From a checkpoint of a small transformer trained on Wikipedia: 210M tokens.
Each number is 128 + 32 x the weight over its row's rms, rounded and kept within 0 to 255. Layers, rows and columns count from 0. Numbers have three digits each. The size before them is the row's rms in percent of the matrix's.

# layer 5 attention key, 128x256, rms 0.0294, rows 120-127, columns 128-255
072:057154116155172147169175075154241148097115098138146158185146198131212127135199109172108078097120141145148121131129118148176184130107100125158158108109109125094083156141096131164148148086161115082088115145112164118102148108135162147074126123184128162118129103153125098144061149146164130159054188130093123106078133142123157140094067172110129116086048144128153123083096100123100099110161
114:133185113110182171104073105119112080096153089119125160091077122170097139040171133137123194113130053148205110167195118138158116120114117171134106151167069125118156123155090149188200135129123096138147086146145108105063127150139216110094117091082134161175137174110122140118127083114107119099170114059142110112108121134166081056157129137175094129156151105114143138118142137137177166151096
122:152074174100119161126098110141083039203107129156141133168125151128175076150137133156129137083108110084154144120123069160143118147139119122109132128110155130097133133166113118111155188177141164176168179104106118140156136123132106108159018129169077131135159099117157111128182104091164093169137139114156139131072130115151137144098136101120105101194124136164177119100084140128180190132159
119:139120133140123165068123050113154145088091139029051120148177152197142141107115113165101080111092119162120209097141102125147134095147122103145145163192126120117117084120112085105149138134101087087123085161098114129094117143125152180121079122143114069165124113161157123148114163089113165108132096138138128108087120154153159098108092089128162140120048097169100119189076116138150130166155
117:136058165120123129091160110116156139095138136159108143149055076152102114145100103090054136181118125108122107132168058127072090074177161132111128124170081153120137104105168165097173182126137123100177131079106099165141156097130131162143134158116168185118141081116130142108136195119090140105114136134130131126110165067157152165200137142117038110126103119148097131148077119124151143083135
099:082091152136144097136174149148187115119147079135091185135127082167144080127149097095138132126100181090123111115128135147120145155116080171205135078155136238096097112110082194111125109085129096078152174193098117117073130086133099152134098088130118128132112108077099070126044150148135114121068152158197113148127147172086079108134132117094123128148166130099098074081167089102096134113133
119:124135078162082117146118103160129109112125108125202136187106091110122144134123120144121108134149162083074145118103114118089195162140121197078191076131139132141149180112164145202094128151160168128150129101130162165135129149164166168164113098143178095126138203152135103137096105103157161146100111126082111082166168097151114119100141173143180127174146150097200115143108119159133161120134
106:101127109153109176095125150047127106172140062119162147098174125157165153108109130129150140125196141140136144097228127151141114145156114130156169120071092167156115083093132103107117161162112107116161099162092140038100137156050123126139130148089153112144080124133089124083091140141118168106119150133117154155112117126130128180119197115064092163085050123158130157122124125081078126146110
# layer 5 attention query, 256x256, rms 0.0296, rows 217-223,249-255, columns 128-255
114:122061146088145116135080125119159149191154114195156139134172122156127099106172193117148108096177120156080107107150147147139093140134201094086068161110185170142133154115130113136045116095210088128122080170156102124147133120142116078122114088104183088127132144137127142158128151184181100110139177126118105127139098126134178128166113160153059141077112121117127080091159215105165167191131
124:132122147131165126093063121130119190130137066122172140135116122129104175105131174135167106176093163140119131137151115087141142156097156152100051114110122075098093153090158161132111126148141113175139139058168159138087073116126113137134140148132120086097140095121179110091120127120159141109147156154156098174181077168105104116125111095209147110101185168128143102130147099137148124101117
115:135133098112086157072086141117106135116147126195110219131143155082160149108131099093094139111181171167174129136113093168184136115143146092094132092134046140148152070144058134115143138213092148087099107136157082088092151134085124105127129097124175113116152126112078167151159206120118134117054177086118152129141131143126131127129167136134064124077136108195108133187118152071130096134111
117:123147152127142091139086150137136155157146106127118190148213156099105107131077140141132113138094161086048083140116117093184155182120069177081144097128093106139099124153162168150096165156121129209117164063096133077123165087172137110124142114100073150147163208093110115078172099172176173097143097114115136106200106090120127070141125140147102056099159116117142085179172143226107156094145
153:184128115163099085135097069156144152148063150081069117112121131147080105057118114153145038141161135195078135202120093114123132125125087200148107139114179076110158152156203067149150111153108161124146127144171146137161152141128106158134085173108075185131119137094148125130136106124192139138192070140198123119146111169168140135068164146135119101112137130159128157091163093166096089111201
114:134134169120119088071150103150144096164137128125106125155071117145097170148183142152129182080154093144143119146101087072148136115152073173125132161174149076184106111133165136177124168084110160135173064189115107084203114177111114107133064146089054110083063046187141080134106159148177108144125084095082106136133142133107133077121118114081083149145121163106150132106154135155113158089141
112:082112134079098068146073167131139129102196168065137052171125167097126102146126100142091117093176126103149125087131155099166159082139130148121200106122196137109136165114126111126077167171098152146101129098161125116126133162118130098105141148092087141132134127174142113171124153161053117134105105149159068134173167127172149115142157110150167201159143122142109175155152046139148123138138
116:152124065128122108092132124145173134116138134116127143112218133124114108116108107091124059144147144136149114074132170185085106128113107050086113075145070125140106137148121162121168103129116052186107171115112147110126106101138130103106197176111161104108166107100182107087121155147161132149189133112149147161152130139035193152215130202146135142155074065112127100129093093092150114152110
115:152122098158139084144152144139124155217157115090156172174210154150095128154104167089125184070138117135117159118168149109150129132121144147165127090116117129105161159061099156119112111072191112096103137092143071165083178116191116112152111130129166104133131120122103131117127094125107125129096110137156210070156150107110115121136155171144086087181117115113078161113123144142089146112107
128:090053153141130088118076058115103102143163128135135029124201123109140177143141148121079162089141129113166130116108146116071100184140091047155200094131107123156109124125091160162155153100108153147103130178090134134103149124064129198148101110126079072116121137112116110155155141059095105074127214144112183091081145126158098138124132077139131112148138129079102087135160126149112178109141
119:102134128095078098159156147109133145122080135136164129089071125081171085132088095064136135137170132080144064142098132093110110145122140125128199067068145112135140123100185114140178099190191125089165095097130146087062173141106098107104143079101147105164122194168090124106024115147182174114129081112079132177165164125085089164143124143091125149140109165150135141161136130088126158099103
129:082092171118078175143105112142106111168142163153111154155185113064104090217154147115066063100130107161187126121187052125110129135102117108127172129164163125125123104084114134178136100127089105142083150133112166113118138151168120120106133120168142131140130146137165160138104111108147141123140152045094080114117134152116148131179189096175079157049146151154120123160095110104116154125136
117:132105136115094084191130120094105082129111146151108103092168090142069111097107110123087091039054185151136154179139130132077120201121078122074115144155190109111115108159107115119145129191101087142123117070127139122092216129118224120135164139138128148115086149128146084053093130105161095185140111132139142121119162139136159118111143127185182134165129087097118162106134102125079086130116
137:121168133121106163114108187180166151130161155156144187128134069106159159136113145097094121120129106142153122089132174123162172156159166080090198060143090129165145127110085157089126109134072182072107107108075170082133125145150196116112145087128093107117119194143137141111100167151111131038103156144096094163143127125129098156113178173079101116181192122081120177193127129140171176118110
# layer 5 attention value, 128x256, rms 0.0299, rows 96-124, columns 128-255
097:179114166133072160149128156170114154170159111071102102115158112146132123085083097125111146140084127113159148086118127134158130110102126071121127116116109116200061164136128155173172194113115070160115086099138134115153106138160105142125142110130047117126195117153133216057104207090089114081104059152135171162127130060124189143187135095124155121151122122166129083133087115089149099132150
098:156146113129150156133051154141059098100188069102129130091121117106120095151119115159147149126120142111141110130112174120139085119117125089198113160172145095132109125135183163134137103200147189144126178171162102127120169138131123117146118117163155091116126199130143080144105111117068139103114117155092142150171065091197098111096123202143132089118111082128156141108111175169134092158133
094:066126096125119167120138127149151125150052124115160115196127080086164158075133128114144107109188148123103188086152139089110094126198132044158127083092142137147126101066115133138113117147133105151109138133124113127111151135104138135137147146102159078145077124119112119118056130120140106195174123092133114108175117181196098146090137164068220124124158145136142064108132083124115129125089
100:128132121150107119196126168123098111077137086113127152120162082143163148095119088137115120126110136154158130143186147062083035067082126133152085125100112145192193104120170105138096184112141083080115084149091095101161123181118150159220125196122085088091180090125081168120169124130142183129069142157136132116146134156146143132066102101074144109128164119147136084130035143113182107063094
100:090169091143139087170090144137106141119176177123120210136165164161130119120137088136166137177139072075141066141088087089125123087167109088084143102126136110115120132083106100127091124161155140129150112146115106096157130126107156113117143092112123185136146137114159092133136108145120129130120102094162103143131126140100124116094161141131142160132105195164167130148138111137135101098129
101:123123104100140132170120149109189096151103217138113126072050133114175138168149100109079120067067097082102096150113124117116130127107122135115076190131100094153089084149087099134167094152119094112088090128130115142140112072130150040113160124084078106139130177144136137174115175084112130091190085129114155161126134083166165109091152094152119115115145104148117128135176139089129101139096
100:157095157107130123131113146147132169134192092109081156130151104154183171122114150147099122156105140109113129123119099107121147122143165096097147206059137145079143144164069117114098104140120163174134071098177120149160105115038177168156108104166157129135094154135167167132081148073128120116126052167144090065129153104103111153192092128170145174167132159116074099180088086122142128067092
109:106155150130108133148141129130080110186127085129084081121091126086136042121139102090166149156075117101115157181097134157140156137104169085177095091108170184116111130152191156104120166177105165132134142190098135076155146086098084073140116168114165207121112174130084168162103132158161174096127105104127107127134195119146134155116120094088044160074143193182117141114152092092089125104098
104:133093159106132145059107143126135114064107152174173076111119132113145121112137129131139119127179080085117068196134178173131109085101113136135155099084098092149119073072120146150108182195136107143170123092091196168080131072153122157172115159150086133135115111146151078139077157122168095145139070104106033124092136148130193165141132124107108203159085142067177112143162115111127152120134
099:088148085094074120156165098155102155115157111151116157101150132144141162144169131115129074122164093140140087107092135122189134138158070182175131113151090144118094128088101177089163213134082159165100105142152132112126151115166167102120109106143164126134040119147113099095102161114156117142166137085151184096144097130161160100085121088143135170147129066137092027099161145086171121104135
101:151054112115165107199136103101164140105114083212123099090045117150145107102109094073198118142118113098061138155153152164209116135162123119094115120131136116086157174127111133131122202151182148128113090176135099114048121157166127097170142117195136114071122120122074164164169132106097109128170167145114155084120115078117160153111102134145138122127168151114119092128088104058133066140105
103:108123075151115102108085087133141121136145141148141126112118121129092129137180060083136070114159096099103118178133148154131104116146132128158126103116115124153128147169135104185088150126101120139093148133121111137088133069152179098129043091130137142157097141100115150137157121137175142162165135055119214179095143120073120194128164152181093177159113103126190103112128157111118120114080
097:142142161097086110030072169183147120096154111183120089123086070128178082111109118117162099149105151106175142145165089118151112098140172179134124145096120155070113153140133152133158116064132148108135102124218160109090094101103155126133122105130103125133070133122113184100098156123137184070138085131158118121177114095129141135098123070132162158150218126087084154103141051166098128090134
107:084132142073095159090090114168100123131157108072115161081116130099192143187152136102102162109054086132226132114077106166121126110133186136138145174173136149135195100122115115111063106101159131067138115137124083115150192160103109179069146134142127084156158117146175174096077105130046091091116135183122109086123120137150129151167089129122146051118126103108104090187107095094148103192115
100:126101142175143101120169132115175167116123144108175157183141100199070084135138075129111105111162166087127125118092115122190123132087170102103116113124155103117116116151158162130115080127169127070068055082145127177126034085148095132111165081119076087181161101163107172114150147102092105095124143149038130112076143115115072078117100141120125161157166158126166165191128088160100195127146
107:104170075108131168167150153132151094143156177151082122116139141102181094126096162104076118111113131059114183137122062178101092031173129156128151100107150077172105128094136114102133102118160126076098154115082091115056095096187126153166092177102136166178122130099103162070128200149091130184164119104153140129118109099095102115067123125144167078131184117137205179137197156125105143181085
102:145151152149196116130130108129118033197141155148166144114127061113180114119117109116112133105151114116170118190092150161106047163118160121118118132071119116133130119066154115154110167103122139151129159149091123119130132125148148180051128087085128101160145141087136120117161188144123113102153076147137125090081047165075109111099170098105143162122141148147157063156172093171118166089196
101:098075119216098128112168187088167136145089117127125132131143110169117093165115149135125104085120131130128141105128132122039150146115115146135065144174097167098155090151128131154106135124165130143104082157113090133132163124119128125108167131123141083133094101124126087072161150151117108133054149156135085188186118194048108043137115101079139183083117134106168134166134177132095186182167
103:128132155094115115120124131133184114104100135099143141176118128139122133155127139092083160108113091146118100111121176144123132138100130148155104134090117117128153109107138131116147110084139089133175180100091137101117135160215170159096117071134116125159116092164103142104135158097074156117164158156133101151144081023138126123065202115176147106120141169110183115113100073060080126132182
097:124044156116126069166163075120141191176102074137123130080143150153063100151194081127119133140132093112073136152125118149177135160121113168152127174158152135125123085103097081146138154171135117147131163141041106115064178066133101135211070118096089158126111203141125147137136129131134115111122078109126208131083150126133171110162127156158141106112166096173145124140118097149103111146158
100:089128104144121069110157107153141146093116119111046097094127100168120093166107092114113074135163146148128106076117092163054048195119141152133143206134092128155146119092086149176116083129144103112188153158174117092151101114091090088116127144165109181142186145161124149115137140069075087151101093129189125112141159101110101169185129130097195134204147095119126133131124142181119184140125
102:141105142140126141154141125151215102137155126135172083106132124078105132124106143115113154104157130089101150097108090141139160099165183183109133147091082111040102217140091103162109151103149120139096173152169141159180157108139134142156153123123148179068119102131156109114100160059054077150063114109100164124168101116113152135117143151109114109137079116138033185076113165137130081155173
104:079087105184074143073081083108148127085164143079125115105188096146139116135102141135090162143113123103122139096153176186102121165177109109112154138171026121097127162147144104138210128155146154070097156188123127109167118149118097122124122124187065138068173101110086111089139176124106103089132156123155129078108110140173137164091026109131109163084124060119134178099108119137121101119157
107:108160144130121166205127116144117130103107165152136172111146140089163113073158107161175115124177137135108094145123153147143153108142144147130175082153149070105114137127173128190120141126139139114167061112171177098156125100169111133126122213094080175181094102143086115183100135114120210119145120184087080170111062092111150153184113107132101145132138177159183086079180160177137135130129
102:119090151153132117090120167159142116128091112136130115132105085093177122137190218163124148160128148134115064088107149135123153119132079123096118117149109192148172116135162116102102145127148096146128124105139102122149151125156124139085125117101132128107193115139148130148157140113108179115154102157111145127210109110087081091074119106060102116087144103098133146137097123147072116153154
103:074220129134053116139125162128156133047192095123128194137119086096124189139145179129125111140144180144150097062161172148101123159156129101150117123149088147157148126101103148049107147124128108185107113149174141111102160137126130135092179133186124105145110080074160142157122201118130161071137071158158116125180151139111095151161062096131123139126102106135105110093126094133101174112155
102:134128071103091160097178152123111128151085125092099081163110103113114154083165155137142110116144129106080157124142106068078138106079143146122143114181111088131080122122189183142075101079123140121130136126144090156127126126118138074177079127189115077164084177124108123155077112149101105086117082146140112112073176130156148177110143177149127108117129211145160060143176137160129127135101
098:104101086129095148161093154170115157110142112136137162119121087120154156188125194167109189108186142074103113073088107154101180114170116152087152187101077098138161145092113103083091101147126180096117128122101146126125194121134085120177168074160168123179099074143136111164140124090146098152140130186128170108174131125140087134120174116121170094151180088144088135137111122095099096080101
107:158098171130108199171099124110184152138172153151137108129162159134182148208156153146132129131176115138129084104124129109142155190142160103169079153144090138161184093169099115112122137158158126149122165117164127119147095141131073157140089100098077136128080058154113082091150101124096077074104113103122136131144142150070135147108156075108166102164123120140089118093146157125105077137111
# layer 5 attention output (transposed), 256x256, rms 0.0369, rows 192-220,224-252, columns 128-255
096:078120156141154141164123045112162125162094094178162168164120135058130114124119102141111143118081092132138116125153191182089123162124105110122163182203172116156195131120133125123103099175154101114128147146153168090176098098098109114154153150155115137109148148162147172186127143114078118117186116115163154114105125098158130105117131072202102130114116111172063147151158125178139072183090
097:137169096122085143126147095139140144127061153087106133072172168121136119102114114159130167120125151125181127059160085144131120161130086117073190106204128087127085176108095113115162104128163108185136098191122129130165100096138175135147132102159205105185102111147189092126134120130175138185100072096101114147118126133134116086143130033091114162074211186143190130045144096164138136106107
098:088172138193142066127116127127118084114111126018126121083158148175173137150074130124107182071100135150132095093069164131088095109103187143016096118116122098084136129097110138166074172193181155155146137133090091120106141105171149158084087114145170114127091131187100153074132116090161130163070117174168136131135150072157128132150075099081125131121153173082130113107125171098163140126148
103:124100137169121115095184064090125116104064098071167178173100097146066111113124172151192134121113148099102119175108135104180178099087160115095108106103120158187055159173144150113142129110118123156133121128142088154078082140077164063117085110152103149154152082116170106157083123147125110137122178161149142126183151129095118158118126106173098148040150107143129161131160137146152101128150
098:113186125107120122134110138113130102121119140105126126146170182095156153119130093110114064134133102163147135162172069127177144111135105133085149162080050106141106128128082135104146120176062146071145138128100142177143173112131132157136171126160140128135106057116107129174175172156136131128058086050160212105206164100151197185109145089076150125150131138142111189085149170123120182095082
112:117162119100174100120113101120048144146097181159177111150148117101163096109159093127175125091129092124127107119145173124097134094111135142193151181092095119111098097096163128056140105174097124133131126117138144098134130159091134148094096159164130144097120103087125108134133150089116123140100112122225151133127193205140101113129141160127154144132124153095192170139122115097100173110113
095:122156141111124152163150092134132128148113172204095129142146133151128128137112139140086102142173101115077090097126165076155128115161069131103117128136137120100162048088148100139104146142090098112153133096094160122099111171114108171175159097136101154140110136151111126156182155179088140105124096085172128186154084108166092160132173113118142134069075125089164143151109077105100118057113
113:124104071178109138122143115113098116080162110136160165108165139113130119098175106109116060137109098128105148140162144120138106143089059120096121116124099086084178136129088073113187073104098098182089117104119118111150175136112060190112152120094182112112177060103133114104109111126163049132160139167136127162132120116150156085194165155089133095167075112157149120164128136126180101117126
102:131176131151129173096088179124146122160175100177140162155110120190126111118112175123201138207109112164134129094173059109120114140187141132133149154114077106123111116199076062122119155149156118107145101100171107166124139127159100188128144171161246124152129132092114151114126080119144118094134121101182144105143125176160101174161149113090170116102117119183143177101125048125173129124079
095:123152130116164159113144107078086112119113114132112147183109162058121129108097150112161164140120140102102134123140089200134121095121116155108110180139146123127174121155170121118116095148116141141147170105142171098082123156140115140063103153151114101138132120155121113130138136115170097144080144168135071102061132111162038086112164148154150146086147194073167144121205132131096105131113
100:150136087141143118080160117152153128151205029172155110126099130103098109137149135094127136125110112160200190155173129131057181165059119111084135126104166182085097111108129125064165183123064114149149171097098071124149129110148177092101132094141138130170149123135135102099101159167150158137136082118171169173199161118120122139114120086127161151144147118089102155114118114111102082108105
100:147146139146143113155084156155111182106142146159170053143090181124156118140162147164103114122153111166158141157104149155105102071134140151118128096093109109117129129089088109111110132190120113138146118161180091086171133140128098165112100161148127090174219118148113107136085161094157172185126099144135145099205177142100092140113141148089073100076094121156141182205099094156135110077130
100:105156122153144173145131134085106089076167087165119141113154164138128126122160200116068179116149109100132137107136134164099109109160082153118115125087130066105084141134122118132168082101098122147115100124111135092086118119159118108166178114107163101120160121200087079143115149072098123135070130089145185165092084129151104046121146121087120087141043152102179124104118106110207109101124
098:077137090133134099123120094156162103125109163085101109123104120155122125139120123111172113143126112102086117140087065153114140068126128071120146143059102089063049086095119090153174117123103143141110117079156126115165130152107123092158164165173105121107145066095116087145185129110113166156059161157128135091146063096176118103118131126227161136122109174178175187104131113143119138141122
098:157144122089199076133129159145106149117132141075099105121111107157147184193127136162078150134102182160089137154125145136127055188122180129174174127134155139097135147103111087157107103126110075102124146105163109115091079151099062084163151138200139109094149104141163164096138107149168116089133145153133150117151109120087118144158108183156126140119136113088112051169135059129118089126111
109:167157068156118084097113086171142182061117167184114140124176143129154152115141153118104142083124152148137076110134187180080085129140200099115114182095090161135167124171143116124096161083086123103143175168141130184120112186130133166050111180163188191099103127098129123183110130076153127082131113138136166135085093170121144174135120123165133133082097161127085137127127133078129129144118
102:245122159116099156152143127109117137122103177109115101121072137205087130120146185173158063082106103162110115104158175122128179131137153130119135127169131152126097092147114163146175134120117172085123123084143114163132090152145082109118142142088121131168119058150113117181133133090151185133110078129183175119132138154129125138104120085154117081109119155148048165192126145130115108094109
101:115149101151118110096156037191112124089126116135142223110114105089127145146185108156152152136108130075139141142154160109044055125135163122127129116095145158137111067100125139052069168083154175087145119115138116107134129171064112075109111152162044124098127096094152199115156071140102121091175091117102124079134163178101145134096098093111104074109196137163141086069125164118084165197100
105:192104128134122089107092109121101069139153157110112087172164102090139146115136114101111095103105144153225096174107129121108136123179104094139140168090108149195104135127137079089144118107079117112099097126167148106143128061081134103201059123106122119156097064144126108152108101165150158146141125154163096120118162143156101128095136110109098060128161129107079131201148101175148155121148
096:114163068202143113152120168072126167159193162111140132154179111093089114195129137174147095132186096128133123115165121135070133161077118057091103086173141093100122157132089143051178171133141113114189160087161133116119130111109140100179089157097108111129148118123138095141066144142116123157093138136134141093119132075116082115172108129141125164119077143096110150159077134124133135120172
101:064111035182156072133107177143134074112119152151163164152115132093152108155169107139145139148155147131062144172158175073076113159173155113137128165130168096117148071128181122086116123154124135131118156096130134134163113147121155140121137092139116111088110114086113179148085085146067113129144167134093117173142152140148094129096081147130121066076095175143124114167158133112106100088162
098:105139198119128132199074160091095180107126078104117149138130124149140167153096178145097129086145183220110135153127131114112161165084138154154067192142097091167148102106135160183100101168124157110076094112129153078068063140092116121116122100109128097132134088193145064135106090135117172141092160127124120104078116173040163186164146140121149124093201176114078156160140128095136109175084
106:133183124163149154162044098153137152126145124088156149123065099172146141153168116114148175137128125102128116084123189102037123071129095112150137161137150117093089144145099130150125172161154140114163131154142079174103175150155113142120079149136125131102178128113186105099124096153181093131171087185214087136146111185137062151116143092163150141139244183138155160120147143122137075095153
101:143152148179151138124211108105173148132118069151093127147074154145157191157114082125088130116190101126116128104168147117134145125103124094105206115173087101083175198065146099207138092060100113148130161190114133125077072149138144076171182141121109135084156145103161135131089154112132152170088104088155105117096133148094166119163134151130156095136134098072068121128046157149127115137168
103:122130196139130131133129127116158123116139135155125158105111177129030160138101102112134136146105119129140134091069120133106183178151097186111135148161049101120133141136130105101118173120121143112114141097050140100100109116134138145108145154133109103166127169124129114132093130173132154136181090127108083124179192173204155134113099144117110089071137177121125097144085179156078195084084
103:085112127112136137106123125089136093117171166063087087126134159100178124116102090137117134156153142116124141139097085179123086198170093144093139239178136131083141122141102115190080163171114154108121170149132147130146091092159078082135074152087134103142102145106135123127109060193147114150145129164066111146146107153137115133179172165162103121090156161086177145130148115181073123097138
100:195177161157119055151159075091114180143125108081072129174137140104120105132104119119140131170106125098102117111099087084118139125158100167176127193130126141105170128176146140147194134114129083195109063123126134083155133078109095109154126154115183169171153092071127137142157180104103079142119143097102113157157138153101125133139145173092156062160147126136164134115139141145158135133158
101:141069184084116135143111144121129148153183137100142127118083178112138138099052120155138165142096174118098078122132166089083103079126215135089076092106162117122113137058168127085155146106141127077115130174111115157131076197094143121096119117126152077126087139144085132136139140111132088101071133149087136102111097103139131107102115120052120129083134190136082172145095112114137142131169
105:123124162110177109065097154167116126158130147154118147165171080075141156105098097113166077140114213132161131170156194121127203132108143134073105156134121154118157080115171152136118091160127136109078126094166142118156174111126193054132105058144082137151110145086132146138136143154139168150084101140123155095144126119143107158074096135123046148049142136101178157125137118140114185107126
101:132113115086116138121150143110102146127122110160127048125125125145100063162146166149072083135112152104157133131145176050190181131128114084137120104113144152150146131081130142105100122192104100060139147215083110147078126192114147130102159094159161152078134153083140129093179092120160171133106138070118087075113121073108162098157121211142149138118156173106141152147047154168152119092159
103:118141130107165130163140130094144151129219082153159165140093184157165127122149147126152083116061094118157163127083112114083142137122098163162119122076120131085126113075058102203122154055115104095141136154130112116084193084118115109146109121197079144146091136110063142151028085101123109058123177085102152077157130084143102175158076156124114110121117155133120096158108113134134164163120
094:129095108158107096098142124159160142133166242237133096114081144118167065122093111132083170142053190145128079198136101058157137121143165117075161142099122130175176109122160139130168090136161168108087110130121205097136107167088181123177092092162169099138086087120168164132087144120119116097159162133048145104115150146152120148147112145168085092142168116127127120127149119080102130132093
102:134089146101110111071173133038129174114138130129073096115162126092110136076155167127149120140104107133135088116139113092223178103145123200089115088124105180138080198154125124159120101132217158144097133123135145175103116140115119172079151170179128148119133119166124109141093102112140077120105099207142140107104103084096117101134089181173133171120156076141124113085127144135189124115111
105:134106122105173153145133093075110138102136146129116105128164091132159138134129094207156165122160149081106097163108142159103130142124152156079126119096148134137104150144073168143096123131138115127192043171153124104065158165156098074097111109116105151115137135139154159083169152158100209116152167182185103115130112074140046124086147090134103175126169042141105101146115052179139095148138
094:106167141097119094165117109109099184090173110130115142157115128174143138138106126108143122114133212139066152128114083157117169144124140146017134053206150150189137119083135179128097119138136106132114148144127044157101182142115124155099104129146127107104172082184110104137155163126127131139110182139097084134120107172094173146146099097117105151144131108118080137140071162154125143168080
106:137107091138102144111135174138132142085154123113162151127105144128135146139111128153077097091128178230135116125170169160145167090173124116137128151155104103125061181132131090123156150110122105127065166066198151117086118143098097089113127160156130131177135140140193146057089075156121132095153150109147195107154100110126161191160100146069128118138125087092078146132132129134137125106107
099:121098184045128167165152136111098095140073183179156154089102141069140125182138088092138153168090130087141134119125183177162115144141124084145133117135092106172063129084176139111139159122166133142104165127110176077117116153085132106112168169167132099158108099080121116125165152062101115112146178142076159159164076123133116205127058127135146104134179104109123138090126089137109173117096
106:082120182049135113104145129123155072101140077110087100107088155114143144103076103130126199119116144129138149162080141146117128163107122142137101135165150174099147135117085133096116073171115127133131115131151132152102079176168161141086162089106112138109106126086189150151168116162129114083133100156090150164147081072163128071119073097121135098111127126129145099111151133043095131152130
105:124122155094162125131155171104114113129137132096123139109135104141136128126157073125138116068062158059117137158082110070110146165191219152098159131089126108181079136123128101117112117145131038119161102168128140156159162164069127157101072048156096163094113199120108110133138150162102109144122137080132142103204157117170087144132113166102148094119199163095109112136045122123125101156137
101:151090140139098129092126117107093148130139100058141148204154151134121175128095193137129125131099177117153157157178117083109105081143114143113151096081111114097127091125164119117098152081141132124160111135166086149088139125106140123132128155101094098125122083154134148118150132092168147180101132108093145115171118136164163072139096092179121180219138156095113166135093077091089102102113
107:118137164109218188162139180087095114158088170091118135087099089090123195160113127132158142187103127082141085121109071132116067139107217113160101176148204118168082184116133134110143178157161161083107115121178149123101121163159145063155036125108095155125114184161111125112200121150138156087119075152141098158120093160103080117082136113136146145079147150078107114101148140125101172166129
098:087093128121143164113125139119131121148073041129079117121115176089131089145091140158080130135135146140141196121126115151177164147129101119129092105130121159168130085133115107113130134077126046145120179127119150163184124182071144094098151112156106183152131156099084165082143112099158169111106126162176168169166133143075151179169103127128098069101173098094175139123123093109122155150151
113:127141087173150148147169129113148155117125062190091127163073117114089124112108162095069108149131058109161114131139161125109111183128124134171195119144094067093167169152059136083155119115198164179114118158100093104148110112155095120138114098145164175142075166171139098125117184076196108141141128112124083159139137104111172122121090111112083131164055085098106105150101120140162116102149
099:141140116094110142146092115087105102145133187194069162131112128082108081096127207092109100132127123126096101132154150168123131228113127101082116102087140182136097096075141133091097086195150108107057163209158107159153176161194120141090126144135115191104093151189104146097178134155120190132157155099101147105123147124143138115105148148152086092094072089145161112143142122106130129125124
104:114157202123114146128142088118140090068106135158134178130131142142147140167152142087160188094143121076130128092119115140126203200120096121150107065158120101108140119138066186141158144093140088139088095144089083137120141131104093150125145145087068117129117142176149098215157131166122122117084149169124051115156080161159131140149146070163073160112165059162103161144157142114100100150153
100:070103108074100137146123130124133112128131090165145130149115153115112123163179163140139188182100116145119129100054119188177155143135187091063135154135098063148110147221133140106111120132112141145074106161065174107114133153131175120126085080149120127104150128073157102119125168185086121172167171116088120122122132097109122112066132151139068132105151144072154127120114127115077191132127
105:174129083120084104233150134143066143146163131148120102116145125153095187149116148134129134129146147103097140093139122181140095126115189069150144153130110150124142169154177070097140073105083124141102142113145094114102132111089149195115153152168124121142101062148072101141051159128127147110126195114082150095148143108137098148090168169132161117087047176116096144131086067136123150111161
104:145186104118162117141156122110120134110107110112148121179080123126140156078098154182144138166108100175083088145111117167146125109119052129167127097141148125117106089175109140068117078084103151154128140177113083170115130117063138233143175159142101063107149187118152122110168127127177152191095128118125184122071137131144121145169181113084099133181118142114106186132055160109148132134098
097:152154163086069142104086120156082122123113127112165088116110122121120115091130163169159111137154165121149100164127114162121118100108025194131109179001079083123159135131087118170078141159152142089130109144142076120128154143117137173086160118134132159117082152146129083116133159111216153185089153114081095113105129134164159121081134112139108181074115120120141118126103159123074147159091
103:171181154188155141097125126151131112149135120114097129201105181208090123110110144107126167126141093160163131162136075095115206113078142128179068067112115087113129158108183157131143100167161090135131098150120138089125088107176154111100159086153129154169084107085119117119086118076104103103126150114178145124152161121136119157170172093096127123135149107149151117122103094185156196115121
105:185158078142119150110117113178119126119111049131106134105207083125135137170144115041151120124118139148146150129203110125134119112139155114153121056130115128137186110155103121123126139160043129136123137080102163125090103114157149119156160169109118188155109122133116165195092160101087132135149047125205176156103117120128144171135095153097118144155059137124066055115135148104100180097180
107:125125087133127179114113108105115122064115096088119111152107145119151098155147130117091113076161102104136150150136076086100088140108141134139140122089165084127101094143093135156186072128124067177143097160098139143117170100105132184094161135092134091123145136086100150132092157101141114133120127162110148196092107100185133141205127061129155104143083132123120102087154125152143178105133
107:155102175150081148105087131148090134127143117087132117083126086100134184125099076117145155131125185075106144115112112101143142122133208148163073094122167192126113075132092162096081065111102152114167087122110163177104097153144075116111139081139089132124123107089095127152162145195120123192139139156113131115074118120120172137052101127129114138124161125166107096114160131132119158148105
099:094149082148162122150150096110097099153062112158124159117123145132140125121081157131085159130108080156151165117145133149167135159064150125138149127162075125109110115140091116145164110064178154115128143179081147100155184044071086126177151145171154088104139037141123070075102124138141097156130142095190123116118144109131092124122091142109122104177054109184165162151169100146141114066112
102:133080078134133075085173192134061151138138141152148101122161184124166142111155163157065143137155133119121175113188154117129088064145192142146141113154163119140109100140169167121145094059159119114154093133142083133089121102058141117123111092159152073134122132100130111141172080101148091133104197051124149152105153099039133144133153122114097075161127090120135133162100137078183130175182
102:122154168142127130118167112109160080142139147174090101108090149145201143099133128123124209121164117122131096127093139166106129195147098101054070153099074145140150107146143077094115199144087165057108160175117119136158116147133151103112094102123181141124149123123106122123095094086221205101139066135072129125157112162099141168139111084095089096132169121156076107076131165143096109132163
103:095164104126174130147126139174111129065129128139112129143146146139144157040145130183081114123100157140155147123140101160133102134181112103213135117191081144152168089169108134137178137102121089193111115194163131114088123081099113107131150084152178157095103100119186126197128129113101158154105106149194152196129165136122118128110187164147106145150114105193110140112122127113182071169160
104:134132076156116149254160136094135135123119136140143117083073105153135078147174115092088109124150145107106162159169113135181096102143148050159179101074124110091122114167087141087153120142147090161143134064160135105103098109148115206164144166085175106132145103155123140133106135105151106144134136095100154149148132079150115190189131126169177135132110109087133041151148146130177129085162